Each number is 200 + 40 x the weight over its row's rms, rounded and kept within 0 to 999. Layers, rows and columns count from 0. The size before them is the row's rms in percent of the matrix's.

# layer 2 MLP down, 96x384, rms 0.092, rows 0-95, columns 64-95
085,119,198,171,206,169,256,205,290,126,127,243,184,219,233,178,169,212,173,222,165,244,174,186,194,180,177,162,226,214,224,208,215
117,148,168,209,242,112,134,168,96,123,264,225,159,223,224,112,173,183,197,175,218,216,222,215,249,243,213,213,136,184,281,199,162
093,226,111,246,192,147,128,240,162,211,197,217,129,135,221,191,171,140,159,221,218,133,197,172,149,191,154,236,157,180,152,180,194
104,198,161,164,240,225,228,234,184,184,246,175,208,216,204,179,236,188,192,147,195,170,282,158,217,282,193,256,233,212,153,228,195
092,169,268,137,106,230,196,193,233,175,222,248,212,179,126,197,141,243,183,320,176,198,201,286,184,206,177,213,163,183,200,183,191
098,195,186,228,204,227,195,226,163,221,153,201,138,140,170,182,218,61,181,242,184,260,195,124,180,199,297,210,207,219,194,204,228
098,221,118,155,161,187,194,192,214,282,203,278,230,151,265,253,152,186,211,168,171,122,164,210,219,173,195,198,244,194,174,157,176
116,199,257,184,262,238,231,142,173,183,136,173,215,192,137,213,220,245,208,248,211,194,230,135,222,231,300,217,175,205,161,215,255
110,209,362,228,243,219,187,185,145,85,235,257,227,101,224,179,255,191,226,172,185,262,222,235,198,223,222,243,223,189,213,246,222
103,168,238,234,255,201,149,231,198,225,175,210,205,131,170,208,259,226,198,272,266,271,233,263,283,223,156,197,272,209,203,189,212
121,133,176,176,168,122,193,218,131,166,177,124,171,148,221,126,177,228,170,232,210,218,143,177,216,136,160,159,128,159,160,198,183
108,269,155,179,201,236,199,185,225,222,245,173,263,194,186,209,230,245,230,136,219,173,278,198,282,275,225,231,243,210,168,234,220
096,148,249,217,184,181,193,191,188,247,202,205,244,96,152,193,156,256,243,227,252,218,210,248,220,199,115,174,129,162,211,220,209
108,226,148,179,142,251,136,214,243,225,188,229,276,193,157,202,183,177,208,270,165,258,192,272,203,195,305,205,221,161,250,158,198
090,223,263,164,225,201,252,181,236,181,178,153,173,280,132,154,173,240,184,342,180,188,208,219,155,210,291,252,215,153,216,138,208
097,149,269,167,245,238,203,241,182,168,297,192,147,265,172,167,322,235,206,143,235,242,215,175,181,217,247,231,173,227,214,184,204
109,210,140,245,109,180,167,222,229,208,183,251,233,256,219,184,122,152,214,270,187,150,170,260,191,147,225,122,127,189,185,214,225
105,246,311,262,246,220,242,165,225,171,130,165,210,132,201,212,296,206,203,151,209,247,216,211,254,225,163,273,126,259,183,200,221
085,256,290,182,109,174,201,158,248,148,183,205,163,258,160,165,179,215,223,196,133,235,224,168,180,225,100,170,262,141,198,204,148
091,242,169,188,130,257,55,159,179,184,124,238,200,142,199,253,193,205,158,299,234,193,227,168,190,193,251,145,233,136,182,143,184
096,244,178,276,226,120,210,209,153,250,201,196,167,112,180,210,235,125,173,229,215,210,210,182,202,222,322,229,158,154,254,136,158
093,218,164,264,165,219,107,247,241,159,135,173,207,308,151,261,253,171,214,63,246,236,222,218,232,227,175,181,263,199,73,154,186
100,138,291,179,219,209,151,218,98,217,255,216,173,235,102,177,221,121,196,168,214,233,248,205,141,237,225,200,197,208,162,192,182
104,213,203,185,206,202,196,177,278,279,211,164,259,146,174,208,209,285,177,220,158,124,179,176,185,163,60,162,186,153,153,205,216
094,200,149,245,284,241,124,185,264,254,258,153,137,166,261,188,241,200,217,192,223,166,218,255,128,218,203,243,238,235,151,221,213
097,186,203,243,177,132,221,191,250,269,234,170,169,339,189,199,167,161,210,177,157,164,194,201,257,197,183,169,201,176,188,183,183
100,229,202,214,228,235,209,213,215,225,186,210,210,245,113,241,301,185,220,176,145,187,188,226,204,190,103,222,251,184,208,235,176
101,206,203,187,181,140,127,230,191,225,235,176,179,270,115,121,147,295,189,255,185,233,222,179,201,224,251,199,87,191,207,221,233
101,244,285,206,163,200,222,212,150,205,186,249,163,235,188,202,216,132,202,147,200,205,235,160,260,227,158,225,299,249,281,178,242
100,204,347,172,195,138,199,233,133,119,250,246,246,217,219,188,202,185,210,268,247,165,202,203,180,201,304,233,253,170,234,220,202
102,218,224,188,298,195,225,175,200,221,227,197,177,185,72,163,303,188,221,239,214,205,210,205,159,207,207,230,113,196,250,217,193
092,190,295,103,228,229,166,217,176,174,238,205,192,107,271,169,226,177,207,161,203,101,179,148,205,181,138,126,236,270,174,241,191
100,201,143,206,223,189,169,192,155,182,178,148,205,290,235,213,159,213,240,309,180,229,214,105,168,214,115,143,173,216,189,220,181
093,251,258,177,226,173,199,154,259,147,183,182,220,103,172,153,218,292,228,212,190,182,213,226,90,208,110,250,113,208,191,177,241
104,193,154,182,259,209,156,219,136,131,266,179,173,279,182,210,240,294,176,0,177,244,215,135,205,228,116,217,216,206,270,201,191
084,186,134,195,238,175,236,191,217,232,191,179,202,253,174,237,195,177,186,187,147,149,199,148,185,198,156,267,146,216,110,219,236
098,168,86,242,199,193,108,196,232,147,264,232,193,159,202,231,165,164,186,139,222,131,218,204,98,224,180,197,200,242,132,205,159
093,190,231,173,208,201,224,205,194,179,184,242,183,289,207,196,220,161,180,353,156,183,150,303,250,145,226,90,269,193,156,222,217
086,166,210,213,214,247,291,184,272,299,215,207,138,252,185,240,210,193,234,283,233,242,174,214,122,169,208,190,194,233,235,203,190
082,266,173,198,154,177,209,207,65,92,194,125,150,137,209,206,181,122,241,265,225,131,184,154,182,184,309,211,243,232,235,173,197
102,140,177,180,178,223,205,156,149,117,175,151,214,252,203,171,172,243,174,213,150,143,139,209,176,140,261,163,245,192,160,152,209
111,233,195,226,174,193,175,225,145,203,208,184,202,249,228,224,174,199,176,205,197,134,163,167,207,161,198,186,315,131,247,176,181
085,208,129,211,184,186,194,247,180,244,132,225,220,201,204,215,227,116,191,203,188,227,208,259,164,215,268,278,156,173,296,185,236
103,187,142,178,159,190,281,163,111,182,202,233,235,179,238,190,108,201,231,222,159,275,230,192,219,228,155,264,239,243,120,191,156
098,171,270,217,193,237,160,221,258,311,191,193,251,129,228,204,175,187,220,268,217,218,211,210,195,214,223,223,226,206,250,201,198
112,239,210,175,212,294,257,213,269,167,215,236,234,156,295,209,204,191,236,159,267,267,211,169,242,211,220,184,218,281,283,205,168
097,207,238,177,288,203,181,193,207,116,201,113,220,258,213,190,190,230,177,182,155,185,195,182,175,197,181,149,265,231,229,190,198
105,198,167,221,154,226,163,163,203,88,221,181,238,320,152,248,224,273,231,235,228,254,212,291,386,215,138,235,115,201,231,209,171
105,193,218,226,210,286,186,173,211,310,172,201,198,246,109,230,250,229,167,319,261,215,189,245,134,194,249,218,195,174,248,239,224
087,208,131,193,236,226,219,191,141,155,212,163,203,288,220,245,239,161,210,107,166,172,178,158,165,181,209,251,276,157,163,164,212
119,176,195,205,165,177,190,208,232,150,162,163,189,155,224,184,108,162,175,162,130,165,128,214,132,137,186,157,202,149,214,199,179
115,199,188,230,233,215,171,191,166,296,143,194,199,239,206,289,260,214,217,219,172,167,217,255,172,214,237,256,290,201,161,195,210
122,241,264,227,231,270,237,152,221,201,242,214,277,187,220,295,302,240,183,229,213,205,233,247,196,234,185,253,234,198,309,181,222
091,161,261,218,222,226,202,232,216,250,237,215,202,276,246,199,201,109,177,236,210,129,220,210,217,217,189,281,137,159,242,264,187
103,308,152,243,267,236,166,225,180,134,223,220,240,221,248,255,229,203,171,72,258,250,227,239,230,231,164,184,229,237,211,217,193
098,172,96,246,152,228,242,195,251,46,248,163,232,64,166,171,191,233,197,242,199,217,207,139,181,204,235,181,94,188,85,199,138
088,229,275,194,178,236,220,227,211,161,121,215,188,127,174,195,178,269,193,294,243,242,191,188,164,197,220,216,241,291,252,196,171
100,194,195,184,265,185,177,223,240,221,185,183,188,291,206,178,243,188,257,304,163,177,181,113,165,172,196,155,163,177,257,206,205
093,235,160,224,220,181,237,210,201,228,154,248,118,202,203,110,154,269,146,222,190,204,157,164,190,155,255,188,164,223,230,208,169
094,185,97,249,246,176,174,201,179,325,180,234,262,146,216,202,270,238,242,187,216,176,209,114,116,200,134,220,127,198,254,228,204
092,223,178,195,222,176,158,197,213,167,175,153,197,377,108,170,196,203,208,55,225,108,183,239,208,194,128,182,134,207,267,192,207
112,228,196,213,156,205,119,193,233,201,203,187,223,50,197,178,170,248,196,139,194,234,224,264,205,226,206,146,187,186,222,235,190
102,202,187,161,132,283,249,215,214,195,116,189,224,290,205,293,147,159,187,214,224,230,206,222,211,205,137,214,237,206,94,188,227
093,173,148,181,122,174,200,159,215,249,115,232,176,234,210,212,133,245,181,144,196,97,157,223,229,178,108,115,196,181,110,220,244
100,151,230,144,257,211,195,197,153,250,256,187,185,307,235,177,198,164,197,229,224,245,187,230,164,178,187,170,129,238,183,148,243
097,149,147,242,243,201,249,182,214,172,164,203,194,222,195,211,240,229,265,257,282,188,167,264,200,175,291,166,252,207,226,231,242
099,232,148,212,221,279,225,227,244,219,235,192,193,144,171,254,250,246,212,126,204,211,199,216,280,198,221,240,271,241,273,221,214
101,238,240,191,136,164,162,171,257,251,218,200,177,340,250,140,209,207,208,60,200,270,195,181,189,203,54,244,92,190,226,194,203
101,199,216,219,197,222,284,165,162,165,123,253,194,107,247,195,194,199,171,297,216,191,210,222,260,197,276,165,226,183,274,178,134
099,176,140,149,176,226,243,186,204,128,180,243,212,220,232,206,201,161,187,140,187,265,239,280,138,236,209,211,249,242,67,182,234
101,151,258,229,167,184,176,197,112,96,218,232,187,199,181,222,146,268,209,160,151,247,150,269,180,144,155,135,174,261,161,219,203
093,205,235,164,163,179,187,194,168,211,234,239,186,83,297,183,220,188,169,127,237,203,198,179,294,200,280,134,252,217,56,193,166
110,189,204,257,161,134,177,210,145,196,237,161,179,138,147,146,197,132,208,211,156,187,164,233,200,176,231,99,133,140,197,218,197
093,231,209,190,227,185,252,206,108,202,145,183,215,225,225,198,211,223,191,146,194,179,181,233,235,183,173,221,217,163,162,220,199
103,217,207,158,249,195,211,195,276,184,216,242,242,132,260,137,225,168,244,268,178,147,211,194,201,201,370,272,175,215,223,178,172
086,142,156,163,156,144,119,191,251,210,196,217,188,242,221,163,135,180,201,286,183,219,169,115,186,175,201,173,137,209,190,221,207
098,251,318,175,139,136,249,202,283,277,129,248,198,65,176,165,185,141,225,225,139,223,224,204,127,204,148,135,185,191,227,190,194
122,167,216,207,271,171,199,199,200,225,165,215,223,206,219,135,139,162,182,127,208,186,153,157,160,161,208,185,175,158,239,213,238
092,200,162,236,135,172,316,226,183,288,240,208,141,181,292,163,205,201,195,269,191,198,213,234,242,210,74,163,163,182,207,224,203
094,207,128,178,191,193,212,203,251,152,202,258,190,63,168,174,122,243,206,312,205,155,180,132,162,178,245,168,195,164,159,205,210
086,195,166,167,120,266,174,136,129,176,226,187,192,256,237,204,153,228,171,260,249,183,165,109,215,175,246,97,137,159,161,163,194
092,188,191,226,223,188,215,203,305,96,125,181,212,204,194,275,200,182,146,269,256,169,200,205,208,202,238,277,278,245,217,203,200
113,190,229,213,198,211,282,186,257,272,197,251,167,169,168,251,185,152,191,228,161,122,189,217,167,194,271,228,386,175,127,201,205
093,206,147,219,182,167,138,248,205,246,225,156,171,235,103,204,158,188,199,242,193,205,222,144,284,228,275,240,168,211,155,229,255
083,194,200,207,251,136,246,242,206,246,241,206,232,312,258,217,209,137,225,223,222,233,195,248,235,189,286,205,230,249,195,188,181
105,224,265,183,231,177,145,253,248,263,281,277,203,314,281,224,223,151,206,179,219,256,238,212,247,235,258,275,157,182,198,194,225
101,128,219,186,214,202,237,187,123,169,205,177,156,169,177,220,178,209,169,151,162,135,180,246,124,176,360,161,290,182,227,224,210
104,253,221,170,219,217,231,186,168,148,157,163,193,101,190,199,173,217,202,57,149,120,189,193,211,183,145,241,260,188,243,186,202
093,267,253,234,124,193,247,179,300,239,203,193,242,114,226,220,148,219,213,141,168,239,209,132,247,202,131,190,200,199,202,185,218
090,237,127,133,169,206,223,174,244,331,160,246,156,160,272,189,165,232,197,42,175,204,157,177,216,165,201,162,176,220,215,235,171
109,183,209,193,141,234,223,215,199,258,245,196,228,62,173,246,190,190,198,126,172,141,166,156,148,171,133,171,185,224,211,190,218
121,225,204,198,317,224,199,218,245,255,234,210,257,181,192,189,293,174,232,141,262,273,263,233,243,260,160,214,97,204,236,198,189
109,230,173,235,232,170,140,201,297,140,262,167,174,188,174,166,205,147,192,206,217,255,252,240,254,246,254,235,125,247,310,218,157
099,182,247,185,236,145,295,226,164,227,286,217,222,202,218,243,250,222,186,163,231,324,228,165,169,233,113,225,236,204,187,180,165
097,195,111,250,245,227,281,129,229,244,184,168,223,345,281,259,236,141,165,120,206,176,225,191,208,211,157,185,212,139,199,184,188
102,210,173,197,206,257,186,180,108,232,179,204,244,214,247,255,247,307,218,33,213,199,173,165,221,178,147,236,213,187,182,206,232